config = dict(
    activation='tanh_gelu',
    positions='rope',
    rope_fraction=0.5,
    qk_norm=False,
    bias='none',
    init_std_o=0.0,
    init_std_up=0.0344,
    init_std_down=0.0,
    beta2=0.95,
    batch_tokens=65536,
    seq_len=512,
    doc_mask=True,
)
Each number is 500 + 50 x the weight over the matrix's rms, rounded and kept within 0 to 999. Layers, rows and columns count from 0. Numbers have three digits each.

# layer 8 MLP up, 768x192, rms 0.0898, rows 320-369, columns 128-191
412482565445553483454572579532523427481455522469537420498650460589379500532463514499520576449476515431647443512590583466512543418548529552515557558422406627683492502360452519395427434467461649
355437521524444493460464528443577422563376522584520417542482506562459358463453429516554552448521400470454386430495546435306564540326528589709390447456463606693575477474420542374423575569468528
418575559454456530455540438469517449565434565488480481495492479624418456496530423473515531495498432504594449513546446575472563551458470536486343562451505630536502573553469480525536490521406533
559503554497526547482509516409502594477546488500558490455477548515478420483500450508515472478512555496457509442483534440406465453470478419553441508519461585532493547525477473457525490479571484
473485515600503497527535476460566411583477523462545534396515501500475488431492463445507520479510448627459473418588483374552402503465514486589553505456507634506531497521445466461449482533571461
528624455457464585478418432529601521568474428466545414520611539485489454455506522542599585416664453488615484483453460456561500615461436448570511429506491532612478597501475475451475466491511606
453532536508499501520560449542493537526532498452492539497467586472516485546475485465512512391480540529433515408568582491493503442463511526519454409516434588537511494473491607496571432551440531
467480490554482468508481522530455488518527468492584504495516478508483440527441463504472492539463520562509457509498451479506499550553487553492490454500452530547516555464471497499444484505388561
473545485580506478447463517518489423451510544460524506399477532539508447632452510553510493500399497485522544447563530506460465500562509445553461546564473594470540434487454502436512455461429583
572474457496452554463482506510484505416440479490533520502493482532499580461460558490471478506550505469540436567427489476404486560489526462531417493493485424540437563500472483555520458476549548
504487549497516497433559520457510412485528454579513433529515568476513503635550456457474470513494441510498508526480523434509495543507502585546532409544529484481469467481547502530514516544454499
426575482482456519459533483476549473463529495500557499585490547485340550420548557453469506479513510606493512463492499534478532549602577519567508480534451481406529509474517567509510515532487498
545419486425465579474532501541479470547499420592548539512499501425530544531521454529514461469564486468502407432484566528431579560522467542561446509482510544527535490430521466455462490534443528
547454537465365493405524459423494501514505385510469536570543558506448439528574471558575503484532528508416509458455537415421541561500546435587540437598509494505548605463496457480484502463472535
494424551567406528545496539494534506506454565443543518450500483511584495392478479460465488527607466510512502456630481446480401596462519522483465563533481564570533551559441483498443478538421464
410554519464470525466483427529476543473508589486561524480532542572520550467487624522484535520534538506464505538563499526531521500462541504485464480530481486533571506567452455541503403481581493
534543527516440478470431546480503456495577529582504489495505446444422594435432575512320488473480459554602511441452450468461492480521456463535537380511472402576548489517498554534587551547489475
511493566532467518525529542371473578546525479507492472441457605475560411450490480505493490525533461500479460487574605462496544567499502491516446402503451530524474516470500575523505563465455610
595444499564420510500377581462538519595425521629566553488526498492446383668355414562340553558510512545517455510503437373460498518566544484462525427563482523553653613589419522579451492531480415
538392466523496643490535610522567547587506520456436480443471581452354511493519525459558448458528518448560481486509581503459366480470493568424395573501410469542514558577472475553545513548427581
410431625524394594578479539460499447471518478500569397477479522485353539509550518526513504427489468561470545513492500514406350523501415612463557561372537661491464517512445503578565393516486513
427522477481485502490560525474518499479444436665585504560488566507472562586515584521534458482514500512495533482486467484446484540535500573489510486530459546514513497421480470424462512501507426
467491485434407606383489466549464561562443547509561503495494418491439459528504517523523494485489405518452539507467379506441479516503501553481506528481489605463416506507499500449449559430542477
526531503437459540493444497503382536478559537468487500473435454579464519561493580501434523487511447454545480491466555495519574542533507477527456464543449431506537518447429547477489496527423636
524548520497463519543550476490514512404384478449584533523463530456479486446538502447510441476505532542506552485474569502500435453543542501485538563552482546413563469520522468543594515568438591
387562500469507450370419455473538518420530447463531532502510545463537559483496607489501357525421536515481501449560508345467537469568582519446543413506415449541551530501484584543476592556597509
449503415523521506481434529514597480474436496571534389543449609587468483624442457353564600421548540523541461504469501478562519423434561426553430508500476559543480623444560472538518479522524531
446445530512429578483546555618623454532424508439598521551548537572479437522484527438527556433521490514495556491458562508418440507474456468506500516491526510536509554512469492485549454497506561
416557542534526479455493575545606504493446514457508559392529451530508389460465480482545572515490491592443517516535469495503509524529502456510472568514520466495473550512486562494528425541406583
508363513548443505508442474432528539424441544451486517375531584509516373521548440422577493515529501450462494392529499434547526523550554429502549470523515479522557521437515479452459544496469492
523508560487554525431441452480552536477502506470541511516578472500519597510440487528375461476574551518553459580517453472558478590543560627482492556520444501480527506509547530436483479547550437
552558464428446524533579474471487483623462424531476546493548460588473546516523475469529531482515394429504464578486511547469551507518534609445433479435476561546491501494495472449562404466558447
463366636550466479520429473484506539449431528432531493433494410516497458545485573507482506564469415509489428456510526522470491448496514466598424516496511557475544490503488520367511575577490439
438534493484473539363506428446486515521463475593590440526446603462492513578547505408495462476479530562483410500559487458496508540445559446573517493505506536446522508450495541421571497524552493
417494520524527425438514527502473494489442468590506530474516474510394450525466489532459451485474520526495518529503519479437570555526477444480378572514545502499527583549384487454500485521490520
521436524487506516552453481501440487499338456462422517523518531409504554496404467469477444470476506628591520530511509481468515443559514544422491549493489609494422477396502514450432476486509587
467560493497529474471486435481493505439610431544509497454524553555519489564444550488548576431581455579624431486522510362541460540541438564439493525639463471522515539397402542371542454497449534
566480457478422578488501530494541435617556458497566542453549462498508431572326428496509399413558461507532465503536550441449457556441572510496527483515474448460522500475459475474473507432480492
489463527509511485484426497533492454478374487444459599508472516515490532505430423429399584515560494472485442564544458491411552474512515558455382527476492476497508483567508543442479544566529491
452535527523478540464363463460620417584428424516575451571463496540547389563457448464533491494551599523608489584527484476504404553444501518626437478557483545516522611535530458406472440484507543
479462520514500481464553537534595525526525547507495504527575530467551466524432446493489528497520573542486447475584512445478546519541515471573467540467453504544521475524461481504471466490472510
511492627466474566486400468410555552496460434523446475414543484470481398433512419548464466339476472519551509483501589498471476474460570502517480411402497550539513591483511462537504479483491539
529532561450474526548507510572468426505511452502486477459517479579474520539518529329599520415484385512553559446550565470399443532483428500578499550459416452509518546421410559485503520512407496
481563537504425533494494484588463468440464521477542521426469481523547516540419603506460481545570489552537450522545457495433491491565565443480555486538518503482435478438458456477589474601510531
457473530490443525552532529473581471445565529482451467454489453475478446488512565554513593460535547473413459472587522398472509434521599481562507420556446506455601464551536439456481586560481467
566529499474404560509490583484452433496482553535486431462610471472475532522397471538537452458503421592415454422507517461432528574434545485502520424454506527486610486538495552455613495526556548
495558544546523556500465510577571458651490495407457477499693486526415402522534509497571551352485465486549478624510562455524478548484492562593512498452430572571575511377435563464480469452561534
451484513605524503526499458440490484577506470533614542444503471504461520497560647478427493528540518531478475418485490487534520536508506506467520505454471573491529503560462511473547485569509438
531520438604468485523508647526490500448551415509594456443559501537521398563352477544536475543561480474571501522548508502489484487523461462556541419631498541471580506448444654513502560553584510
543435455586488501555505477453514484529483562514520544446562452528513358497447437490423566551482370530510385594481500455399373480444520465548518447478452482603587508611489465511459564509431456
# layer 8 MLP down (transposed), 768x192, rms 0.0905, rows 320-369, columns 128-191
414471464506544422508529488568408521461390417473425449446500450529412545563546496579534523567724580419530439386589469596553437476593513422565648569460479627702399427542400566590377527445485453
419477561513475495478509544495512485476476479502528503520511516479468471523485540480458497503507479485479472548528474487489491537446520519509469518516427508593472498532481552422455519535467490
545520541501467526484494508475530567427549489508494494534420545552417402482486526537429475552518503466583552564518408474520570508453436420506368540554548613465451511469481500470487635447446555
537490478498530464475487492527530492561454534500423454492492475394547554520521493468501511499536426545530573481504510565575483537484495580478504464496546473436500463455469513493565511521409453
536488495419561481603487492412445502524585532524467459512563546416537486573586595499536486524505496399558532559478572500527599471559519572493501439496476485487501543481456534416492539470376500
605449633483544580459601551512543572538498468491424482425516513477539490466503422463623548488562490490505489527395438409576512439569541473520541437566613360471440482497553483535509467490405466
480471478472441526445524486553530536480398539566477524456467483551454490516539483484476533468459431455499486591558427455547621567530541415480486556475449474488500482475513444458433452474492505
561489446417486483486484467480547546498462521484520573495486482551530528513599573486527518517469458469514584449538524457509546486457550497535516604471432490458444494587505582568461585450512487
550482465454502526501481529480506546545535391531412529450510466452542616429502477473490479443556581531466456550528427450551574444480536501509558497497540477534480551477482518510490582502565417
540465554534460455560516518557489562538497493526413397502491477496498495528535447493563525495482492447523546403500471501515514384462472489465521482429498483471583541397492526455525402528511423
532530446502548521526439413494508523558426459455446532467475532535495472463469512569518513533517468546541529436566467524503463507508551455434497582475462542542593495482482542473534484534547522
487413532551545441524423480529453485453482482525472480447533499606638467578460487474485553525522439408525449516510530456509500479436442587402483410380479505541462514551422493471473530529513465
447489524480487506436474564505477529475471532428531509392595559531513524526454415478460589527475508535519587481535522512495457529516519416477503506533551471504578537503620499447542485454464457
493466489472549524465474537525530439519458572512541489464494477549524502483474543502493495533545461517506485469496528527549462483524475536539503502541466524483476427524508482484443547515488493
478473434459507462470454408444537462494492483494409486480559463431377505461480513596509485463432585465490507569540523464558526409530451516456512491458518456534522467479572578562448579462503523
534495513485581498487492510544467458510448472514468516548496491466513450520479410483510477506499490524508517517504451558507548476537455562558471495536531527453450497492559525447563624540451570
545480449554496479546500440549490503454349590468454518545474532551492530506483496493558511528526514434483439555642569483525505515440476523521486642519446526475485414517463475440467472482495382
473506440425525440455464531586540489488411466501499566482543445516483510581477479508528473438508561489510533454406499569521467434504486531455472561452545505537507512568481429502464503476515470
421487471562501477453513395444459513399596370425447497470471434603525445474504534398535537482470550470489540489418495547530438495419517465424481519590637520526504502505648519460558489407453534
414502606517531497539439421364486434576449564505510479498471474559524512549467498486474451531559448475504404564414517471521489477505500557514502570469461562508548515462449444476431600401475518
597515508522508463498452473522500505506479419509437565477482470511424527478483536441422427534579531474581547523448266540506575592530452423570551418506426385553540535480473600499497523473521452
558441476477431503525482473516550435497443509406431386484454489462540449485554539552492473515477498454458531437430504438514513484479571517554525542496497459481557473503462524507564583530502521
560532461543513512544518490525633550483478488426413393500432498474595531520526482524452472552570473522542543492516534515563458491535555486491570485419549509513535456402553460506441578607508528
453454469489515480474472504516570430486428492601580532510644495447503518459440418467520536504485569568474482469550512488529481441512435505452513507424558508441431499473504462531508513432559417
492519502469461402484545506508512522538554517474480416490459520529451513594487584489464443527555555469476476472478446472474431551512487418466498455519482398587488474461548556478457459534592465
623538441561542416530493545477480418480483537478489525405558516473439452550492523525342472583587590534462476536403538484406444514523430553436553638523515573506397567554474571573594490483516551
531434499477578464501550519446465468621452469520470531529466546548447645447510514543474431483577541501582489514431514544503553574490479545455473499341432543379556512561486501453421524467629468
647616507477523451521526608458455485473497527604455457501521420491566535416431495485422517577551497528541566541541541452517536473538583430475465452489440527453482484527517510536559450428447579
563475454513495469445496447466424502480474508523533469461489521481463557464547452521528502584547541568500483466554560431494567420508554538567483502448484534496468461511472524461528573527592462
505527515575537484406569506526411468566542461556548498508512456428557525490430476528451546494438425560425499494522476557468589547484509420502507516500444478461458607495337470563445501540554507
413502519440519527500517496539456460511444434464507500521536501463469496591511421456528568533424518486478454438431405489492473475549539464529587526471457533581399556413386515502613483441465516
454389478545486508508461595548461526546523608408444551553525577431527497497455465536493422489516561545527466431507470505494582526452515483535465548490561521486569463545431546554472551553463512
465497514513517531549432515585506430528566392595493526527500503595467497504528532485478508389554480640487505519568462545528494463501540426430397614546448502530520606588433457475454428447453550
556493466406504505508577539565486481454516468430396534497500482460583516497515463546479503514546464431513542461488492492543493507522450520511508485490530446479512484496467494508491456502458459
554515535478478500543471458493473562553534506483473522482467520505584534502546499511515556532511513486527492480480524468527534518494532477486497446518468475497518463432540534512483483529474477
672544453453587496565568563492528419515471454436492543505501542504392530489391524532452494522518549530399415484538556516503502508435518441493486540559556563505475519547477542476557357558498440
556417564476540432442431490424559499566436459428435516527437477468490526531534463423467534527518531535491500490547531495554494554515541521610560504542461525578519480543525420467471531477493444
523454434534430537540577460367495408409537563521516533505480547449585479493484541566491458530471457482462485476548480420524577469547457602500460413448514515589479483452506459525506409462476541
503547469498491483524524514466506518521540483516504492503461470494500501494522486547483432502453482528481508482437491517511451535548456472506562475489484541463499503456491491519513484500461497
454537524511570429488625589488474513564481543472539540518586474460404610482489359491509602518472487515532499559540572574519509433499566503529491554379524511547397494413504546444446520519557431
541463549463522603520527510496473530457479544523485489466474459520438579491545498565419453515439517521495470551461463543544544480399509575431525461561535620484484495405505497487449511506467525
506458385402507589562466496497648439404456518467532503499475529520567497497484560502520491488503494556465498557497531555470416609555468599508504557576502494453527437490517483468577517522479510
538488479474550413529489505565558584442535518461453485468510523545475533531513414534531401606552466551444475443466465497468582392524501412500556454439576504530602444597487466536533463428513513
509579503465505432525472471484475427550548462537442431477423526464511463473531530442479415511544475603529511494447390520571441510524502529548510520392481439541508521541543529482479503564525444
439490484424529464537536511495477501496510490419527532540472504483443468470503490419417562548583477488469503569477498489630517467423573492445423476447513610614556524366550433376485490461456503
413425582587549507505531512439527429531533497551511531413446509547471442508516471472495548498492495480535498565455506456474475488513496536418451581421497598530419578449402514569390549486529499
557458508469576465501465506525502429525526447610516597418362487458493547430539408515525376614394421462492464529487407518571569515438431529519494474403527475384407461523476525487538541546594440
519509513509418525487641510551488509513488535487443500494379488555569460535474525565538408458471482379592402413424474474553449453467619560498474452454434514532449484495514450451469545500487494
484471595460518562465543444481435510477507549528461561512477420419497582551574545455507505487434493618557427528451482454453489474517518526428567545372518427496435499504508479422514511519433437
435487410459478551483534546504409443549459331608461486554436488508438498506474590492495437514559557484552500507555477494525538458428439429434553562437418570427511565413560576511456442530528481